{"num_key_value_heads": 4, "norm_place": "pre", "parallel_block": false, "learning_rate": 0.00701, "beta1": 0.95, "warmup_steps": 70, "schedule": "wsd", "final_lr_fraction": 0.0}
Each number is 200 + 20 x the weight over the matrix's rms, rounded and kept within 0 to 999. Layers, rows and columns count from 0.

# layer 7 MLP up, 896x224, rms 0.288, rows 160-191, columns 112-223
221,197,182,217,166,195,215,208,183,197,223,210,216,198,168,217,200,203,219,197,193,216,224,194,179,219,179,188,223,229,202,238,200,189,221,202,190,204,220,187,196,183,179,213,195,197,200,205,205,189,198,204,173,161,220,197,198,208,186,197,201,234,203,201,194,213,203,212,181,198,190,199,179,191,172,200,181,209,230,201,191,203,202,210,174,207,197,189,173,200,205,219,182,218,198,204,238,166,173,193,198,239,183,184,193,216,185,199,145,186,256,212
258,194,181,205,182,198,209,208,169,185,188,155,215,206,187,204,207,186,180,237,176,222,193,179,221,197,196,198,213,196,200,218,210,221,187,194,202,206,175,254,221,194,207,175,173,205,206,232,176,189,221,176,161,212,203,213,238,190,226,183,185,198,214,204,202,221,189,229,202,206,228,160,202,160,195,198,195,183,214,213,227,185,194,202,230,194,247,200,183,216,232,206,200,224,215,182,208,186,217,194,192,177,201,219,186,195,223,207,198,172,185,177
204,188,184,174,197,236,210,166,179,209,202,180,224,186,220,223,190,195,234,212,170,184,231,219,175,184,189,199,209,208,213,191,184,226,186,207,223,216,231,225,216,182,193,192,204,240,193,224,179,250,206,186,174,190,179,202,206,223,227,220,199,191,176,202,178,193,178,202,176,203,222,190,230,229,196,222,205,175,195,227,176,200,173,179,241,214,212,200,233,200,201,226,196,198,171,190,214,188,201,202,223,209,215,207,169,202,203,225,208,222,211,172
235,170,241,202,209,226,228,171,190,221,175,185,232,174,155,181,211,182,179,197,207,186,189,227,199,185,192,174,181,201,184,197,220,191,216,191,213,213,205,205,192,238,204,225,224,214,186,205,226,209,174,202,224,193,221,194,194,193,224,208,199,213,210,209,209,218,223,219,201,179,197,194,212,172,211,197,184,193,208,207,168,190,264,204,201,209,177,208,190,187,197,231,221,215,164,172,201,233,259,179,209,165,206,237,173,173,209,208,208,193,195,196
227,218,184,204,226,214,225,184,184,192,201,204,210,232,214,222,224,197,210,229,188,192,178,224,215,178,211,204,196,214,197,195,184,227,186,207,221,167,166,239,204,232,176,195,220,201,185,186,201,186,192,207,207,197,181,186,208,229,166,184,237,170,193,182,173,226,148,207,191,183,220,210,198,190,170,216,180,236,200,190,171,176,178,137,233,213,183,213,179,180,176,191,221,205,229,194,220,211,189,222,201,158,216,208,212,197,210,203,204,211,154,220
210,192,222,191,221,203,192,188,174,207,196,191,180,196,232,188,207,208,194,215,177,193,209,226,194,193,221,193,224,217,182,166,174,188,184,200,219,231,237,197,221,218,195,204,211,219,189,215,204,205,197,230,180,172,207,229,193,216,189,221,161,206,168,204,206,218,223,199,192,226,170,195,209,184,192,210,176,180,218,135,219,193,206,204,203,214,186,239,188,250,202,174,179,193,185,204,201,190,223,214,191,215,196,211,211,226,193,186,219,178,207,214
173,212,219,196,226,214,208,228,198,184,204,197,179,173,183,203,217,196,198,201,191,188,183,195,188,200,205,212,177,189,220,200,215,213,190,199,203,193,153,226,195,217,175,199,215,165,210,199,202,202,227,226,178,182,206,181,156,227,207,199,174,186,224,193,183,207,210,171,209,189,236,215,234,229,154,207,198,206,182,167,255,183,191,173,182,197,186,227,218,253,211,179,214,203,170,174,181,188,199,243,199,205,208,207,184,175,227,213,223,204,195,189
198,217,227,189,180,220,190,187,169,192,178,162,215,218,180,223,220,204,204,208,224,220,206,209,196,205,206,151,198,187,204,209,220,210,190,174,203,197,224,210,235,218,233,187,186,210,219,196,220,191,196,202,208,157,232,224,204,203,246,205,198,225,168,219,139,197,216,202,213,218,224,198,205,175,174,197,231,205,216,171,214,196,183,191,202,206,173,212,241,213,199,175,176,189,196,174,208,190,171,200,216,192,203,171,172,195,194,170,202,231,198,174
203,196,192,198,164,217,195,208,212,219,191,194,174,197,189,175,172,166,158,213,215,162,227,208,190,204,230,212,197,214,164,198,193,220,172,168,201,188,208,180,180,213,183,218,227,204,194,207,205,234,190,192,197,185,208,173,175,213,209,198,208,169,204,214,199,222,210,213,221,204,242,189,225,220,200,162,218,190,201,231,211,213,174,203,219,209,249,180,188,196,234,190,209,187,182,187,202,196,202,224,194,183,207,193,175,173,212,192,238,200,197,194
172,230,214,221,201,207,199,208,178,186,222,198,212,199,200,213,220,204,196,204,235,174,189,197,200,202,191,207,179,179,193,187,183,193,209,220,184,206,232,211,176,213,190,205,230,206,217,168,211,220,185,211,169,208,209,213,209,186,197,209,216,186,196,175,207,204,179,186,193,231,212,187,216,222,184,225,190,187,184,223,236,215,206,202,202,178,200,186,209,174,177,198,203,226,219,172,196,194,187,184,203,237,205,161,191,196,198,213,201,228,209,209
195,186,201,180,198,203,222,209,257,192,172,193,218,216,207,163,249,203,202,222,200,214,214,193,205,210,225,212,209,197,210,207,199,217,185,212,198,197,234,170,204,196,238,229,208,220,203,165,215,209,186,203,231,198,215,188,214,198,167,196,202,210,190,220,206,189,217,183,178,200,232,190,164,164,185,173,194,233,203,203,199,181,226,206,181,214,198,212,189,198,185,185,205,214,179,200,175,191,203,209,208,212,198,177,187,182,230,212,217,217,214,197
250,191,189,217,203,198,228,161,205,178,203,141,206,184,223,177,218,191,213,188,221,185,225,213,201,219,208,177,181,194,212,201,193,171,201,189,207,205,188,183,206,176,242,182,238,201,210,211,195,214,218,179,204,219,225,190,219,192,187,229,199,202,183,251,204,213,178,190,166,202,219,175,207,195,199,197,240,174,195,220,189,186,249,219,186,167,192,229,174,172,187,205,231,210,209,229,195,219,189,218,233,223,196,212,184,245,205,227,196,158,200,219
197,200,207,216,224,238,187,210,200,162,194,213,252,198,196,190,179,198,176,198,211,208,216,184,193,190,201,211,184,198,150,214,205,173,218,203,169,219,233,209,178,191,188,191,215,219,218,195,213,210,194,176,215,190,212,182,211,187,172,195,233,215,211,202,205,206,234,203,190,183,170,226,176,198,212,211,197,154,197,211,163,189,207,212,199,190,208,179,185,201,215,205,212,217,198,214,194,196,209,194,187,234,185,196,222,185,206,196,218,218,182,206
256,220,203,229,167,222,191,222,189,208,229,199,202,206,200,220,204,207,198,224,244,203,212,170,186,196,202,198,193,222,205,244,180,198,190,211,191,199,186,185,213,213,172,190,236,175,240,234,227,193,181,202,204,213,223,171,226,213,206,187,205,190,197,193,185,172,204,201,180,185,217,213,211,207,187,214,187,196,162,196,190,199,197,203,210,173,190,158,199,220,201,211,226,192,182,154,209,206,192,211,200,218,206,183,188,224,234,220,192,164,215,208
168,187,205,170,243,228,193,192,221,186,226,188,231,206,189,197,185,178,213,201,184,205,201,228,228,207,201,213,156,182,208,212,166,206,180,202,229,236,199,239,225,197,181,218,186,171,230,195,201,215,186,195,226,227,188,186,204,192,204,186,233,195,165,181,249,217,215,193,184,176,209,192,177,187,159,173,193,186,182,156,209,213,210,234,168,169,213,204,189,222,199,186,178,198,190,182,175,230,220,242,206,198,205,195,165,180,210,212,199,170,200,180
179,181,210,237,234,242,179,197,207,192,205,195,180,205,194,210,228,209,189,172,214,231,160,203,192,181,206,174,234,177,220,180,209,244,199,187,237,228,261,202,201,201,200,181,226,182,176,175,219,195,173,163,208,200,184,204,201,247,173,211,154,202,187,178,193,180,188,186,173,222,179,242,191,185,241,190,205,227,199,191,201,207,180,236,206,212,231,205,187,245,172,199,199,156,175,204,185,218,212,177,197,231,195,219,158,161,196,213,186,199,192,200
197,200,177,210,217,194,233,183,210,199,171,199,194,214,209,215,198,181,219,192,253,224,179,153,208,189,218,190,229,175,201,195,158,217,198,164,193,205,208,180,224,188,170,204,263,191,186,222,184,199,205,212,170,235,232,199,205,214,187,155,195,212,164,180,225,185,169,197,215,210,231,197,180,189,207,183,202,187,215,174,180,196,196,191,218,194,222,205,220,221,195,213,212,183,180,217,225,219,211,225,175,208,200,208,196,223,201,214,202,204,223,175
208,226,231,195,213,158,194,174,177,195,232,192,203,211,160,187,221,206,217,198,207,210,190,203,181,227,204,173,223,193,209,185,235,222,209,232,176,225,215,180,232,171,212,161,189,228,182,191,211,203,181,205,194,205,232,210,158,203,198,188,181,198,212,226,168,246,194,184,210,209,179,200,188,158,224,201,220,214,213,200,196,217,193,191,181,206,170,219,202,215,194,203,229,178,207,217,177,213,242,230,204,221,221,201,221,229,221,175,209,214,192,186
185,234,229,214,221,191,173,182,209,171,178,223,202,204,224,197,178,191,194,189,203,206,191,208,220,199,175,190,227,163,188,213,207,228,192,191,184,196,176,173,193,210,249,208,190,196,220,213,192,201,228,215,194,185,202,210,190,208,201,193,176,194,182,238,213,237,159,207,190,206,207,188,216,198,234,196,206,212,226,207,208,194,278,170,203,186,181,237,210,188,225,194,194,193,191,235,201,204,186,214,206,160,182,197,209,174,203,180,189,178,193,207
232,179,182,213,192,224,195,194,201,217,204,202,190,210,212,196,190,207,200,210,224,216,232,190,190,227,231,199,160,204,203,207,215,199,189,195,203,230,212,204,226,178,226,167,182,191,184,202,205,214,201,199,197,186,205,231,148,180,207,193,184,208,194,215,222,198,197,207,230,206,212,208,171,218,215,198,219,234,220,177,200,186,237,209,185,196,198,207,214,183,180,220,206,193,171,225,235,189,217,211,217,181,200,171,231,167,193,190,195,211,186,224
206,205,201,215,181,213,188,187,217,157,205,190,231,212,151,207,206,232,208,175,185,233,198,210,158,194,218,205,231,210,185,201,206,211,207,212,189,231,218,208,181,194,211,173,190,224,213,151,228,187,212,218,190,196,175,204,245,223,195,186,201,213,148,215,202,185,202,229,205,247,204,191,178,199,185,222,201,241,215,198,238,212,194,195,202,255,187,175,207,205,208,195,205,195,202,209,206,225,201,228,202,200,194,210,182,209,206,248,188,205,215,218
199,205,185,198,213,212,201,198,187,196,222,220,243,226,223,196,224,197,201,223,187,199,204,207,215,190,199,195,202,244,172,228,203,193,207,195,186,219,174,218,152,222,200,231,188,199,182,221,203,208,161,218,216,185,223,146,180,180,175,207,207,170,211,197,173,217,172,220,225,165,228,209,198,195,208,212,204,205,197,197,219,259,200,189,243,153,214,178,236,234,191,157,166,189,214,206,178,182,212,209,209,166,226,173,189,172,179,185,198,219,215,206
217,167,195,204,205,154,227,182,199,232,203,187,191,211,223,155,212,193,226,217,221,233,173,174,165,197,196,203,229,211,189,177,210,206,215,187,185,171,166,193,186,153,190,185,183,186,204,186,150,177,229,178,219,221,244,226,189,223,189,192,233,209,212,179,228,248,212,183,229,210,200,220,203,200,206,214,222,201,204,235,188,215,198,211,222,191,174,180,182,190,204,180,202,203,197,173,196,189,220,239,209,197,231,219,211,206,180,204,213,233,193,205
193,226,205,193,186,196,187,202,177,197,204,212,202,199,199,170,181,180,171,185,213,169,231,196,252,206,179,172,212,165,193,185,212,191,204,195,177,209,211,200,161,193,220,225,213,218,195,200,195,211,201,236,216,203,211,174,232,196,192,213,239,217,216,183,208,188,212,213,157,224,213,189,226,188,192,213,190,199,181,177,210,190,215,205,211,191,230,218,219,208,219,208,235,201,177,202,216,197,198,220,202,205,190,233,215,197,204,180,239,181,214,174
181,196,201,195,197,213,243,165,200,172,182,214,202,201,210,190,197,160,214,208,200,214,204,184,203,212,191,176,198,197,190,197,196,223,223,201,172,199,197,245,189,209,193,213,251,229,174,179,226,203,226,214,177,214,224,240,199,224,206,227,182,223,216,217,206,193,181,178,212,217,220,197,182,184,188,191,196,191,199,191,200,191,183,183,195,208,208,220,229,170,234,179,217,181,206,224,200,161,201,194,185,220,198,190,231,218,223,224,179,203,196,235
215,235,197,193,204,216,180,175,233,178,201,229,202,183,195,202,224,166,226,166,217,242,226,198,216,207,218,222,233,218,208,201,217,179,233,225,200,183,175,234,161,189,213,163,175,185,233,221,160,206,217,207,193,196,208,210,163,215,210,213,183,172,156,235,196,198,198,195,191,200,210,186,185,167,170,205,190,231,216,191,217,185,179,179,192,194,203,198,184,228,198,203,202,182,211,191,170,224,241,211,203,230,181,195,198,228,232,204,197,205,202,197
193,196,210,218,194,237,166,210,218,199,245,214,181,171,213,200,211,196,168,194,192,203,180,190,213,204,228,239,193,180,193,208,206,228,189,180,231,206,181,168,199,181,189,177,185,192,212,184,190,208,190,220,195,218,208,173,185,217,193,211,214,225,197,185,195,215,185,226,194,204,221,192,225,187,192,204,174,217,212,201,208,201,207,181,204,193,227,183,189,200,170,231,203,201,205,208,177,191,194,215,216,178,206,201,187,229,195,200,222,193,211,204
187,228,220,199,202,188,175,196,185,167,168,193,208,211,210,183,221,180,158,180,174,192,215,222,239,229,191,184,169,196,201,200,169,227,176,210,201,212,195,212,185,154,175,202,248,196,190,238,204,215,195,176,188,238,219,216,193,220,231,212,185,201,227,229,191,194,244,200,184,200,153,247,136,222,203,164,203,196,234,183,241,220,164,241,228,183,219,162,205,167,191,233,175,236,159,187,233,192,208,199,215,166,208,183,195,203,233,185,210,180,212,181
205,172,200,185,183,220,202,176,179,208,180,215,180,195,196,211,215,212,200,217,204,252,223,197,181,215,168,180,230,193,218,224,166,207,232,168,212,209,185,211,178,211,195,208,188,171,226,181,204,200,190,217,164,219,224,224,221,184,243,170,223,218,215,214,199,223,171,203,195,182,190,198,221,197,210,182,233,179,194,198,213,231,181,202,206,163,185,194,211,154,212,189,176,197,210,163,185,173,197,205,194,190,192,192,204,221,224,165,156,221,218,201
177,217,234,149,227,208,199,184,211,174,227,212,198,251,207,182,200,215,202,171,191,153,206,175,186,200,196,190,203,198,184,232,196,192,217,204,225,181,206,202,228,213,219,240,197,191,198,197,209,224,204,216,215,194,207,225,219,218,228,200,215,190,167,159,210,182,187,186,211,200,180,218,206,196,227,188,180,188,193,210,212,205,217,198,177,166,220,204,231,206,196,198,197,177,207,181,207,204,202,201,208,182,169,176,216,201,172,168,224,167,209,206
198,187,187,172,170,208,198,188,225,191,183,210,211,220,187,197,214,189,197,214,214,202,182,211,172,211,223,206,199,212,204,168,202,162,234,217,225,171,250,175,216,207,215,203,146,196,219,214,201,182,234,172,208,205,216,206,216,187,200,204,156,199,170,224,212,174,198,183,238,155,224,236,185,179,201,228,252,203,221,204,213,195,207,186,189,204,222,213,225,202,203,210,235,200,184,196,224,176,176,202,189,224,216,182,201,215,210,218,180,206,180,214
196,197,199,204,193,198,198,179,180,163,204,205,222,197,228,148,166,180,213,204,174,183,187,193,154,191,236,219,203,205,180,201,206,172,215,179,218,208,240,180,166,207,219,207,176,167,243,218,197,173,178,196,216,178,167,200,220,210,229,231,188,179,174,212,169,209,207,222,255,193,202,214,176,202,188,213,224,200,223,198,226,182,203,156,206,222,195,225,204,208,187,199,204,187,197,209,228,155,190,198,196,213,229,213,200,183,228,221,186,231,197,211
# layer 7 MLP down (transposed), 896x224, rms 0.288, rows 160-190, columns 112-223
225,225,193,160,202,165,197,190,220,201,218,177,197,212,232,215,171,212,218,211,194,199,186,149,199,174,225,193,187,225,246,190,218,185,206,200,179,211,197,165,188,209,191,244,206,213,185,185,222,209,234,199,198,215,179,207,194,241,209,179,176,214,231,208,191,193,183,175,216,243,202,205,229,189,147,184,203,186,191,215,229,216,206,223,193,215,182,206,208,210,167,187,194,176,180,178,180,213,198,209,192,210,177,218,176,241,204,188,175,211,172,209
203,197,217,197,220,195,191,220,193,204,219,218,189,200,245,228,197,177,230,235,184,192,181,180,201,194,189,195,198,189,209,211,200,223,216,218,204,169,167,211,209,207,205,216,227,205,195,225,207,225,214,191,210,200,209,177,231,150,206,205,157,193,197,211,217,220,234,216,190,179,203,201,210,198,175,220,221,185,234,183,209,201,220,166,232,221,199,170,218,223,217,214,181,224,219,179,196,194,188,200,200,183,206,232,197,203,192,198,239,230,203,180
250,197,163,216,213,185,193,218,232,192,198,177,220,204,210,190,201,192,221,217,171,189,203,208,231,224,215,182,187,188,171,204,204,166,226,209,209,188,239,254,183,205,189,223,203,222,213,200,198,187,218,174,202,225,233,175,196,168,206,177,204,215,185,213,188,204,201,164,192,197,210,191,215,203,205,234,208,175,198,227,173,211,229,191,223,224,207,223,191,174,217,179,211,191,236,184,223,205,217,183,187,170,181,205,209,206,220,172,216,242,189,209
201,178,206,204,200,176,186,208,220,192,176,219,271,176,205,179,174,213,208,243,173,213,212,197,218,142,219,173,206,201,214,221,189,211,173,211,180,227,201,183,219,198,214,240,204,231,201,170,181,207,191,196,209,196,190,217,229,202,190,238,224,216,244,189,221,180,226,188,222,190,201,199,164,199,183,206,206,223,220,176,191,192,212,206,221,192,182,226,194,208,198,179,190,221,232,198,187,202,191,174,221,176,188,203,193,174,245,216,198,215,200,187
228,193,188,217,226,181,204,226,191,173,172,236,218,232,180,209,230,200,205,200,191,199,166,214,217,233,162,194,209,206,181,179,199,218,191,196,177,183,188,220,234,203,154,192,226,219,223,192,164,192,212,228,195,185,153,200,196,191,230,181,240,177,178,199,182,184,199,180,194,178,162,213,185,240,190,180,198,217,183,188,185,209,164,160,204,190,159,251,181,185,187,187,196,242,224,180,213,218,186,190,191,203,172,236,206,200,220,166,200,174,166,231
210,204,210,218,241,181,199,202,218,203,233,222,203,227,242,217,170,187,195,219,189,196,180,197,178,192,220,174,225,176,200,172,206,211,224,225,209,203,188,209,194,198,199,221,201,218,175,211,216,235,193,191,204,174,209,173,210,229,189,203,191,198,183,198,189,213,238,233,208,181,218,189,207,172,231,242,200,201,184,228,214,200,168,193,196,221,209,222,191,231,198,220,217,223,241,164,198,206,192,205,180,203,172,185,181,211,229,186,208,214,180,201
227,165,186,206,189,200,203,190,208,194,216,201,227,197,199,200,214,217,203,204,215,198,199,227,211,220,210,187,204,211,196,185,213,189,221,170,201,202,205,169,221,200,187,187,179,219,181,209,179,184,185,197,201,200,217,190,244,180,188,182,223,205,169,203,215,237,207,221,197,204,181,197,187,174,241,192,175,180,211,200,169,221,219,208,233,213,181,214,194,169,159,219,192,228,211,232,216,224,204,192,209,173,213,224,209,213,143,194,181,194,189,196
239,195,215,202,218,226,201,184,204,221,201,214,212,200,210,172,147,217,232,186,198,181,185,179,182,195,190,223,206,199,196,208,183,197,196,204,192,206,208,213,192,170,168,228,176,197,200,186,179,213,215,195,214,191,193,178,199,233,216,176,199,226,194,161,221,180,167,214,217,207,193,201,199,206,210,193,180,213,204,198,176,222,184,191,224,193,215,220,180,155,184,228,201,199,218,229,196,212,205,198,186,208,195,208,236,195,224,187,191,212,225,207
191,210,208,211,221,181,220,185,167,225,198,185,205,212,217,164,203,201,182,154,210,199,204,171,190,225,179,245,205,215,170,197,202,173,195,217,171,182,214,175,222,207,179,229,184,197,199,189,224,190,188,217,210,197,204,186,206,196,183,195,159,189,200,204,219,195,216,234,194,195,231,203,194,195,215,164,193,182,179,187,166,195,197,212,212,179,238,191,219,192,197,203,211,186,230,211,170,246,173,237,211,164,209,162,196,186,210,221,183,192,219,234
211,209,201,201,206,196,185,201,217,170,191,201,216,202,182,234,213,201,208,190,230,197,165,218,199,171,201,231,162,180,204,192,217,218,196,170,169,184,194,221,200,210,170,220,184,185,192,202,206,170,191,238,180,238,255,180,202,222,221,166,210,203,256,192,183,202,212,211,171,211,205,188,189,210,184,162,221,198,228,171,187,223,189,183,210,162,187,171,197,166,215,212,203,218,206,170,176,223,158,194,215,211,234,176,175,193,208,183,173,221,183,185
211,218,206,223,192,218,211,184,211,204,220,192,187,196,207,219,185,212,196,196,206,201,179,209,187,196,196,213,199,179,203,171,215,208,201,199,210,200,170,184,197,224,183,206,203,212,184,208,193,171,190,225,194,203,191,177,205,182,214,180,193,177,225,220,196,191,202,234,191,214,186,179,188,221,211,220,189,191,184,166,213,197,201,198,209,184,207,189,197,183,204,196,199,203,203,192,203,214,208,210,214,195,185,219,182,200,201,206,222,224,192,184
202,184,236,189,203,212,202,210,202,205,195,219,212,215,180,198,254,162,190,200,230,209,221,240,213,235,176,216,198,189,197,193,237,207,232,180,186,192,198,197,235,169,190,170,204,176,171,204,196,220,195,197,211,156,215,180,192,164,211,203,205,196,182,167,238,232,200,217,225,202,234,206,192,177,223,202,205,203,191,178,205,207,211,183,187,183,216,189,195,202,204,248,201,249,190,229,190,204,233,203,203,192,189,215,211,213,184,216,230,154,197,217
220,176,213,191,196,202,204,211,203,160,162,227,202,199,190,169,179,164,192,196,206,201,204,214,195,158,186,160,214,160,211,227,174,195,209,193,202,200,202,202,184,170,203,225,199,219,188,198,184,192,193,166,216,219,190,205,216,221,168,188,216,212,209,209,210,203,207,197,199,199,155,190,189,191,218,189,191,227,212,256,201,194,179,187,186,209,184,189,187,210,236,211,225,248,200,212,206,178,212,180,172,187,209,186,216,177,197,202,206,186,182,185
218,207,196,194,191,179,204,199,175,196,191,199,183,233,227,215,203,214,226,202,192,206,213,199,170,206,203,166,180,170,195,184,165,212,200,212,196,196,181,220,217,203,205,184,156,258,187,206,192,227,221,184,172,211,246,197,224,171,184,213,207,203,180,181,198,205,177,162,212,220,198,202,190,214,180,226,204,194,213,190,190,207,184,206,207,172,223,221,188,232,222,197,210,197,173,214,191,197,182,200,219,173,221,226,214,167,161,190,192,179,189,205
202,196,192,183,234,220,200,233,212,209,200,185,192,219,166,185,200,213,220,213,225,189,204,210,202,232,179,217,220,193,168,222,235,218,217,204,226,217,202,174,218,156,184,207,233,202,185,199,206,234,195,207,236,189,201,181,202,192,198,188,185,201,204,200,215,182,195,220,183,230,208,193,185,145,202,190,187,166,237,172,181,165,202,185,225,190,208,195,200,183,190,209,236,220,198,194,193,169,195,216,178,198,201,207,219,183,201,210,202,228,195,201
186,192,204,175,237,241,225,199,193,193,189,199,195,225,171,180,205,219,196,192,166,199,207,222,245,213,209,194,192,232,162,196,192,211,235,198,216,208,218,209,216,188,235,184,202,181,209,181,189,209,184,214,190,218,176,237,208,192,182,225,222,174,178,152,193,169,192,214,203,169,201,176,192,174,223,219,199,211,197,216,217,224,178,170,200,168,214,194,202,194,204,197,200,229,197,225,203,202,177,151,188,222,202,196,208,200,176,173,199,176,220,261
170,199,210,209,213,162,231,178,220,175,154,202,233,225,196,220,189,210,194,215,186,175,183,213,242,204,213,162,205,226,197,190,164,199,231,217,214,222,203,220,173,232,208,206,185,166,230,216,218,216,223,209,176,218,212,174,199,232,241,239,171,220,197,222,176,214,198,192,189,183,190,231,178,211,231,221,184,220,205,165,183,206,238,217,177,170,183,189,184,203,196,171,196,200,185,212,215,188,244,184,192,192,205,199,192,223,189,185,216,161,164,215
196,196,189,202,239,152,211,205,187,183,204,191,221,222,188,188,182,228,170,142,205,229,190,174,207,170,183,221,164,246,166,179,167,194,221,207,197,202,187,235,205,151,163,216,197,158,214,207,188,203,217,224,206,204,256,187,172,212,214,194,173,217,201,204,219,212,183,207,227,210,179,223,189,207,222,192,208,185,177,195,188,221,212,160,197,220,232,181,203,191,231,186,210,144,208,184,233,182,266,217,211,157,210,174,222,203,212,216,211,162,206,187
196,234,205,193,224,203,200,216,195,198,220,200,171,236,173,205,182,191,220,166,198,220,215,166,200,208,194,156,226,174,216,177,205,180,200,218,212,205,188,179,180,180,207,198,197,195,208,169,162,217,242,195,217,196,183,235,182,196,229,160,206,198,220,228,197,228,176,169,212,188,210,162,201,219,232,175,200,208,179,219,212,230,234,189,166,241,208,215,193,156,220,202,210,197,246,223,193,207,181,174,199,183,175,185,195,209,176,200,208,200,174,197
213,188,158,166,163,185,176,194,197,208,216,194,217,198,192,196,177,186,208,160,219,225,234,189,186,197,222,227,187,216,189,182,221,201,232,201,213,233,219,215,187,225,215,165,195,195,187,213,218,199,202,192,203,184,191,193,255,202,195,200,195,175,204,198,219,194,205,203,192,206,197,205,182,196,224,209,212,185,199,188,185,209,198,193,207,165,166,195,177,227,205,190,181,212,191,171,186,211,163,244,220,187,171,198,216,198,196,200,202,183,204,196
200,210,213,201,191,236,205,193,175,176,167,218,216,205,199,222,213,218,223,172,236,185,183,182,198,200,172,225,207,183,184,211,196,196,209,211,217,179,174,231,204,222,237,196,178,178,196,182,186,187,219,190,192,235,237,178,210,198,195,205,176,225,228,155,227,205,239,232,243,179,203,224,187,182,221,168,203,201,190,213,208,210,171,249,173,175,187,154,175,204,209,204,220,220,197,188,216,179,196,158,199,183,206,197,230,201,216,204,212,215,202,182
182,200,197,193,199,198,215,197,199,205,197,222,221,231,193,182,248,194,201,214,183,202,215,186,191,188,239,195,226,215,196,192,235,182,204,224,181,208,203,199,204,215,211,227,207,215,200,219,211,199,178,235,208,189,209,160,186,174,170,190,188,197,234,177,219,223,201,205,236,187,199,179,188,231,232,206,197,184,203,199,205,213,208,217,225,182,213,192,235,188,213,200,198,177,212,210,162,203,164,197,187,173,181,216,215,198,190,195,183,206,221,234
214,180,210,190,182,221,217,228,214,195,222,188,206,191,192,220,253,191,222,197,176,206,186,193,235,185,191,193,167,180,192,179,209,165,222,214,187,219,184,240,208,189,232,198,192,175,208,166,212,212,237,202,214,224,180,147,194,200,183,198,216,192,194,183,210,222,236,227,189,221,181,219,204,173,199,237,229,212,181,218,200,177,215,224,198,184,213,180,191,218,186,184,171,188,227,207,237,241,241,226,229,190,191,196,205,215,206,207,223,211,201,199
167,214,212,176,188,209,202,194,220,186,184,217,194,200,203,212,186,197,233,211,244,189,180,202,252,211,205,180,177,154,206,212,211,175,187,199,204,191,213,175,212,241,208,201,220,210,172,136,224,200,234,236,155,189,190,211,244,225,199,215,219,200,183,157,208,221,198,213,181,194,217,214,204,220,220,176,192,185,195,201,173,217,216,172,197,186,214,167,181,195,254,202,192,174,236,222,217,183,190,200,180,203,219,210,212,211,214,190,176,206,210,205
202,205,174,197,169,196,182,194,212,202,205,196,207,218,197,221,193,224,194,193,204,204,228,185,221,199,182,219,186,197,227,186,226,156,196,201,231,191,215,192,197,193,207,216,187,193,192,202,177,245,160,197,195,206,203,184,231,210,186,196,201,175,193,186,189,198,203,211,204,201,181,187,201,214,237,207,191,198,181,205,195,202,209,211,196,178,173,201,205,168,196,210,188,247,188,196,211,201,206,200,215,188,188,184,180,197,177,200,176,208,191,200
157,203,218,172,176,203,183,213,240,174,164,198,201,216,184,194,182,165,199,200,196,157,180,188,207,225,178,229,193,228,190,215,197,223,208,219,216,198,198,173,208,198,245,182,193,216,239,183,200,221,206,195,183,197,207,193,166,210,204,229,185,196,228,188,151,192,206,227,192,186,191,174,169,211,207,168,237,183,201,191,230,233,209,206,195,189,204,240,216,202,206,200,202,194,180,163,194,186,191,226,188,192,181,191,228,201,203,251,196,230,212,210
183,208,176,210,199,160,187,191,194,221,203,197,244,207,243,182,178,172,201,167,193,179,287,188,194,176,167,185,192,205,219,205,187,164,205,243,203,228,196,198,186,189,205,202,222,209,198,198,226,180,189,236,239,222,169,230,195,228,208,199,202,208,222,213,221,222,214,201,210,217,200,238,188,163,213,204,232,202,212,225,205,185,204,208,204,236,196,187,149,198,188,177,202,175,219,228,224,174,168,171,233,212,167,187,222,177,200,208,177,158,227,195
187,208,155,213,198,234,186,217,217,166,227,203,212,226,188,198,182,167,214,227,205,227,193,196,210,190,160,212,189,229,214,222,193,229,175,200,198,178,219,166,214,207,184,233,215,179,207,187,184,193,181,201,179,222,219,255,195,188,212,181,171,202,212,205,223,198,209,206,160,214,163,237,183,214,227,167,205,220,233,187,242,228,175,215,197,209,162,172,184,167,195,221,202,219,216,184,175,233,220,234,185,249,226,239,173,213,191,210,199,166,187,209
203,186,191,198,191,167,217,203,193,158,182,213,174,194,210,190,178,229,184,230,165,211,215,186,211,199,187,195,201,217,220,206,186,201,199,158,204,208,187,144,197,208,219,210,210,207,226,263,179,187,202,203,187,188,200,197,169,236,224,230,179,202,207,177,206,206,165,216,208,202,214,186,154,209,242,178,193,192,206,156,208,212,179,169,160,172,178,200,208,179,205,172,198,194,200,201,194,194,204,234,190,211,209,210,185,230,225,208,212,187,234,175
206,217,188,194,180,208,204,190,184,204,210,233,241,216,182,186,217,205,181,202,203,180,204,217,220,208,188,179,219,203,194,192,180,214,171,185,175,198,174,198,208,148,180,208,238,184,203,196,176,189,205,191,221,210,185,207,198,190,220,201,219,181,222,179,214,179,203,178,177,200,195,185,206,183,198,201,185,201,203,211,180,178,209,206,193,234,204,203,221,208,220,197,184,203,198,196,238,214,202,179,192,207,187,219,180,191,174,203,198,207,185,206
183,205,223,215,172,212,197,166,189,217,172,204,187,247,218,195,197,188,195,203,227,209,208,155,218,164,170,197,171,202,233,204,185,177,189,257,192,205,189,209,165,175,221,170,194,204,227,189,216,164,196,191,174,250,191,217,252,187,161,181,191,183,193,197,205,194,188,183,216,194,187,154,193,197,192,195,209,158,219,210,162,201,258,230,241,199,188,220,202,166,199,174,218,250,215,209,176,185,213,237,209,162,224,187,216,206,198,212,193,197,188,176